Weights of a small GPT-style language model, trained from scratch on English Wikipedia.
Size: 10 layers, width 512, 4 heads of 128, MLP 1344 SwiGLU, vocabulary 32768.
Training: a variant of Muon for these matrices, 1243M tokens, 9484 steps.
Each number is 128 + 32 x the weight over its row's rms, rounded and kept within 0 to 255. Layers, rows and columns count from 0. Numbers have three digits each. The size before them is the row's rms in percent of the matrix's.

# layer 6 attention output, 512x512, rms 0.205, rows 0-99, columns 192-255
095:137099152156072109124105109116176136135112197183131130112097146108146128118097085200112097171126087144125088116139172129158143196140134133106133153134164164146146116105130062137104131121141110
085:148177141122131098109095166156133153094103073091097135132134228118149138197103150089089060138176165129153109146139159103129177152067131120064161150172114110169128067117139115120094155163114157
116:104050132092123152154155131073129132130107177174128158114125116129146070086114114134142155146087108150120098150141144103108128195154174130149122151085139111112144149156137101141155163096159141
088:080142136143126145086077147126104129099126110162142159146084148126113118127108112139116147074074137140121065162081181116138145152161191122138124076168184131165141141089153094089143143132133102
093:141126147156140139102136147139095145145146126126143110133120189112136151122140164099148145137127075142088148120178060113144137134140129171079168134064148144111151123140096138148080128156156150
090:093132145169099193128125143169153141087094113103128125139135104105105112163128137156153174135127134134142089164167116158136122086109163113140173128088138115098080098169112105098129128149140145
096:179142153113151114129124152091120134140083111082094125133100134146135154146107119066115154148128157145152174143108134157120132131201173133152141115149049127098151183066136155144103138109143193
101:090217143130115145099086058166131108129177083120161137137106114115120113142113154107123129122149150148109181169153141091079133123108120145175136121127088157117121105124150109103125130121077112
097:102079094156142107142141148092118161099115120126107150143094153189144084134147124139114150100111152123159066115136149145138102179150149113134160158104158102131113129119157172101118191160182107
102:155033128069103192122137099163156164180086164179154102193137124098139159125157069162132172183099121144087141108081147167123095191154097161085142158108131164138123174085089101137134129126211118
093:148118116131139172083186102119151140117126159137080103123105100112171127122092157119128156166131118122162161082193140148128103096146157130154096121117100112124141165094081138122139127088193042
091:115136107103183177109148140148099154155089109143140109129183092101136135128073106148145095183140160128133138118114095151086113134110152176120080132118155074129150150141117112101159198184146113
103:137120151153173127139128129188122094119186099132162096151142158141117113093153104127121152101185184127159179113159137128131135098137134132099105095129160202133142156119098131153124128092125130
110:197098115139138126099093172148161109177091094106095130133138133190115136104133110147141115074145127159054088124103091111173106110142135127159161118112072142133126118132112057146160104118174094
095:102085137139084100131072110132149136123087105139168146116165106124073158102148119145166134120113155171137165170122127116149133108158166120153070155180133106155186089136165148088170087068126095
090:121102123095188147080134094168084105168089092136147108111049144127098199094114066085125167107083181110102122161111138141163164140144120094101131110101151153159059116169163110094149128108118143
101:116173163143194096147139166119172052158118184088105107154181093141158154189146164100108135170147120147095115190105194109108125133139097128111098113112150164130140111192146129124118173150142095
107:148049084103122153146156119135137088146135117057073156141132106095113128163186115093139102152095136109129103086124195086146121088163060107135146154080157120182131157115149132112128118180144146
094:197109125126128125069147129105134114097123131088111078131140176111150109056157136133128106092134113122148081095118144168135136108104137154102144130156132151139163167135103107150126096130061172
098:103150102129124184095166158137148097149137176159123112172144184142182094123068145086074099169149133160145118146169118144120126154130126108061124095098124150171116079146129140158142162133153043
098:099144134164140134136162079128131076199140142137170137118108131098127103168167146126185104088165130150103124072105159170113129182179122126220137132108100124166119081175171174101114100142107120
100:107136110084113115166135126163132162098106076119155107144122138096116174128119102156176076144100129178091170080210175205168150140168175090148158125121112054110109100116120158132140098149109127
099:106059188108072149138162180133124141133097161141087122113126154120085175138137107103146145154188148150146129106132090147125119117170128150150126124135145124132131124137140121130106136116154122
105:089101140117154141163162134148109109124142180147143137173110110099142177186113145085073129185153152155154134159122105110094148096190097149148093098136136159103133101147159150146146102081108087
099:156072158144101132129090138138054140125093131123127121079104129099131165103109137153114112149110129104176107145116144119055180090104135068159103116168116146177119127109109159090117128155153188
109:068149073067092117108145134153111131094167130117165137176125128107176143131099157147118126080175097072112115140113097092120111151074165107112092128150140103134116147153142158136117124138177125
101:104114148165169058113138091108132155077115141151178113110158129152097139152110107138050098174115145114168132164163128203097134171119131099126171107133169114143102112171098164137126099140130158
100:148125157133116159169129127139112114151126111101069138062177138148148111141146178108161148111089080116140076189119122135134110091105133129174143102141131148135103166098143170134142086164145113
100:151108161139188081082151155107129130149122143140171164169101152095091118135170074129115144174138140113108116108158129188128160138074132069088077118149071128157119128153122124131123121203104183
096:117121094115140139134138119144114115104164104073110184136143124114174142130093089086128134159176113114118124109096148174091127110116169105098101103137162172132109125160104098162167157107143134
099:116170124152108126162153084143075126114126126095073160146142121127113118161111109147117080125159092125158090147151114184122099200106144085120115093163135157113151135127083140127145150117128109
093:123129096127139140110133090143114202136148069101133139136123153131145154132097149122132191154127168124168100125146098145071072114149103133116124119121161145121115096168122108167110178080184149
093:125081123153119119139093153149097114109112139080169152122113077150110106145160096168125127138121157081146132127098142094147153144139097134141116112106132155143141131126119091147121089172158132
104:092120122179160148119208174132141076106118104119119151168042114125103110098164147104116147100095089100151123065108146171126129086182124173120108159100099157094107150152131110164181168108177125
087:128187159111104084143143126073122105159158153147146144124150142182129140156128070119124109160120080143118130111093082121126158146122131113132162162142171158117116097122107121114157141176154152
101:072123137135128117157124134182138106168099106128138116111169158096181122136146167145086138118122179129074137118182081092075177192153149101110113091142103138121140153175091112095183154158114059
098:110166088140089096089139145168156123164075119101092107142129141123112177136131104139109114118088184128096102143113159113135140106128080128092091131120162168130135135161069150117068083131157153
093:111155132080094114146118161094154140098139102121175109137135118131101145095152161128153123102106102128157117141101144113121201120139156170101136082107082085115141148171150108088134179095127150
100:150103128102160104127142151120112134137093142086088147068171132128143093139193092137118135119111147165154141091140111118113149181131154156139137085093131163093143137149140104118128178124096147
096:143148124165156077121138080135098131168107132108138110112142108151121143156146172094141138114143135098144140135161120149181127132169114077131115185157088112127095153150063136116143131098107167
095:120124175132100129134118098128129140161160137149182112171100140139105151108181172063149139101125115173165087110174127121150130103127097131158143095133140109101160077130112116151113164130159079
091:145118135122109082146171061115118100137146145119129096134162147112136117108147163135127135167131114175124122100086137065149116114153115133110091117191110124120096131118117116083161157115124122
098:155110122141080145113098138116125083126082106111104142095098125074096109151103131117133130132114135120090168137144132134126117109080101117130130088123151121153109175116111180113156110167102115
101:152149097121156126169077093109103134139134186073133142132127122159152179128117096104128112152097152081122074078170172124078113115095097164112100161125161164141144070141102081140139109149188076
097:100098102169110164121111030133125128138133111138158144085147097144117100158113114108144138113134117144144124098117151158128143153082156135153126155129135096099165131131135171072077092108114105
109:109166124162130125122118109118133156060146129127113129152078105116173173126149117098141134150115140105131127090066116108158085158124152059125124133126119099162144149123174162132094149118145163
103:149130104101108126162144139151084148114066118085112115165128127153043124159174143149131091160123115098130117168104166126154132136101146112120124145101129144103140163141138148105142199143135077
108:186141108135091139186109110151121172147149159087110101148160166144142110162113100137175137139083172140150121140133128132146148161126126154153133084152107122123123157156130101081159116098102111
100:138107065126121173130067120095153148099155121093133111130133153164087103085142113158132168099163152106129155139118122113146123203114187139116129144173126135180083132143133103096092113098177137
106:109192161113143110198113089131170129167109156120152114124104121164156106140116120127164170116099172166102136126147109129134092088084189142073117112123108103135155136133165152114095087189122139
096:092181113125148117134116149122149141096110180109118082076090084150137120082084136161124130116081125093088141151169100107160095117116123198067067199143140172082088118172145120132139161133140166
109:121172098145114124159123153139168075103155120165111153114120127170115095145138168191129135177176070089119141072123075137141119117102176147109147126151100104149147118116108169098090135099115110
102:129118149097110148121124100166141120158109175125098151154154110135154155070133144139089116087118132112124147139091127145122110116121167172125126141160135183129171078114105125185141081179102108
096:161094101098137102142089194167129133118111105113121128102126088064092129160106124048123129145107169102147139107065136105120090133123088154135049147115127106159132098128134175098133126131086128
099:083135143134140103173162142116074123141124110100145099141127152113161146114128171131147167155136117175123149103110088091158148146099084070134146133169169132162128095134093145125118130122146146
100:133088143134103116083075164149088169154164116134125090104140176141122121109108165111105137151120093118113168142123098142137107111125077158106135112165112126093127135155117092166076182114111105
091:173168126160122131166106061123148126120121173135174134166127168092138159116079139100149162132095122152173166148086105099125118146134196088143129142102078110097115129130124084113131149084146154
099:120116153108066145089173076183070136083098143156128134098149131110119146103108157114146148115089116130117115084094122103147124173154139138149151136166103175098094117148140095123106118150132126
104:127155155142125122155115110120124162130169126114096124133137100097111138110103139129094094149118120090099193113139166129096120159106172166134133146133144158114121143139164118183178110118149119
101:140103129129146082153175201092124114155144159166111151113125129118093092117123172132129130080111101151130123140138146098118089123132047112093146142103119097136136163114152079193120109114142102
097:160146149138125086109124090135140077060119090126085099096165116107154118159094083162124112103103075094149129167100132141120076132164164117077139169175102106127102133113114128138088116100166130
094:125105145103134128124118034136116149110111092138178120134113144100113090131154155126124112153104154156119088169114123139088118183136114115148190106177106153125118145129189161083189150099130153
095:120082146090122130076125144108146164106149121147176087141129109114105125138125124119107134138103070086132118069124177133125124152149085134116127113132110108122162097126125162138153147103116137
112:148131104115130136137091114093100161113084140146129149106144101147088074127130132140161095103086117066141120143160139123158161134094114094075178098180081162095157096119137112170135112095138133
100:099149044128148108137102128112155168128173130099115122100092133081133103091116104142148149115118128124133099141155137193114156110122189090110083174139120079142145091159125164155117146079116087
093:142136118087158110124127158126121179154143124105093131120079138132158092117118124178101191113158072095171107110142124176071152179177184131127085089141092169128100063120126105119140091145128166
098:133107126111129114134118125150126125144090089110158104135128169129135140181119165159139130159119149131113151152107163160130133132102089103091201105130126077089168141136148178064155166079173151
107:163131169108101161140106100117106109110122117152168135158166133152138158162119148133136111111152111184150152096079101132111139153099095141125118168138080096148109093159179158144127142098148129
113:102151082172110132105108104100134116112152086088117135168159119080156110162133135142139126152143137120113104061097188127139117097122143119138136121120141155138128093148133095101113128128168148
095:151124104120071139170134080125130110103135126126143131117139140091167152087104167104128137094142185065094143124139070146102113136125114117086123163116135159121157111118183121115098147107141133
102:150098155139101126195144152133129121187152141096116096165134150154100153106118151183108100093153113123150139106125148148148144167144132150131129115163150124156106084124136130154114160120098163
105:146128098135135151101106170119123123118129152147142143135127132107134074158188066143128122128120142134129058129114123117148157099108113137187167156087131097126130145138124091104084133142116116
102:126178137177127106121156065130162108170178113122132129132120081084179129146111123175106128100176056059137135154099126096130132115129129119197150142151127122154123181169176171078143178134148093
100:118115129113114094092130175130082163133122154152121122126139119140154062117132093114130158145159145132167092101098141090126117104086143136154113134100070092120153140119108111087109120141169169
099:076154132144125185123159161087111129173111096143083174154135166161107099102105095132093193143092104098163148090111099133104135135117147134140139084154132113097141172185137107171119144126127096
107:137141126132139135160133128168170167121131136109103122124129134157138127138137152112113152147091150129136108080082179083085135159102147111116149124138127119121127151120130116096116123159124095
105:130160118116175140143124093128111086099113126091147146165115159088107204110132104143154142123134133128116189093127087144205116122188162160139132172107182123101096108129128077164114160160078133
093:128105117121163119174097103094186135138104137102122147174115142192040097140123130156118107142119148117109128109099139069173179090203131153102060133123138130120185129135123122136110139177148140
102:164086103124129161159081082107118141140094132088111093148138140134156115118113085126107113185105089136155083128127128120128134170163143106126165105113169147146180105149138150107143154130132178
112:198161152100146133153092126090149105136092162157122169096134176126161208143146108178124149113112103081105078128124144171130124108171132064156090107111121125124147104140110112114139083152134157
095:130111132132152116171085173161123103094129172133117100102165114095099151084142082148166070152104188107185131138148140102142144127091155106176138117144127097090188120116123128173151117086144136
101:123120111126131120107160144163084091118092105168123117127129118132129141133129178118188081173136116096156129131103157101133109174167116153124120147138089126102127126170147111094211148121105112
097:092127114146173125095191167148197089075167164152130129084098134157164129070108167159111169171077160105218141128142115134147058094109199141137092168129148162139066132179144153104118084068119125
103:068107110155159102124149174123140113148144155129152159104138134161171169152100076117145121144118097118116114136111154096115153178060083169124123177130166123154130094125143122117124138105114143
099:129111129092109066136096085120085153090115134112097141169115133193157123070099156183151124112146117142159101175132142100085121092146155141141145126168137113124116202071116141180099136145132219
097:085125100217116171075100164144132125092084185064133150059110160122160088153110139210088131186130131110068131166122129128168125122126132128085114149105099175108101124115094127153121142144081135
106:128163077135110137135137115123108096182151131099140115145159101135116132151098103055156148111124081119155112155087156135128125102123101141116095190142107064145146156136102133090091101124144080
094:112185137175155135070172130150122131151151120142126172124135063132172138169092104109142122077088128159155098105124161121182138159125144137167138163160088093113105165052123141138180126143127124
106:134108160097137143177148126119109134137158121087157129124113121094121166127113128158121096143129164137146170088155134069105163120171132114152139169126119163133103180147110117134126143140076109
099:123160136181102094148149171115152153164186111167118125124129106184113106135141146086169126123140136162139096170155159117112115109156134077112143157190124165138108099152143123151139108122096164
099:071161136143135091121163185157109116082137100192148155133143119110142157123159172130155130135103052120076066129113094132124104156157087132127160128129106148150115161162084078169137139150107112
104:132101098154144151140108117154132116108143147135095156120074149144143156161137128110138157128147080135138104102114150149151135055095106148135138113122139164089177083137105103086088162141129124
100:121099111093144125166166105111137126172105093113130109141050136133147073120092100151116121136103110117091140091159069127146115131172123129080067174124141108113109137116151195164135161127113137
104:161174110115110126097120098148129130134137096123114152136141109103128129119092172142155135065147172117165104122136127124137083067112152119107140146106145099120146108185125061111108114108145132
094:086125061166104207139086136177121136159124063177097146121103116108103092109111156124199150159103163133101171112180097096073119088119155052128152122157124139133079136155153138097199125145073117
099:111116089152139140137127106098097125165139093062093117120107142105108129124119135156083117149159086120125137160117098117129092101101069131101095136092118099142149060112134151143092120155135115
091:118066131140143111120111095088132132156109124105097126148116100170135192164178105119163114167125120136168137149117153156055124167104117105060149126116175122075121147121135127174166086110117137
107:148171121104165139194113098131138116136103092152141168138137138087154094137139184139151144093100098131134160098096126134113159190087126135153122122104132113155100091146134125113141100132106184
097:117137142081102149060123186129094145149113136100108137111126075070181150172162105134150157166163146140154105143135136141086128136134138130138113122121099196097148142109092089146194096098118121
103:125173142168170158128168132080122105124125144099096115155069139154123088146100085133127135065181117123125111088141166170128104122113185114127125135090164103107081127160141136124111138177148106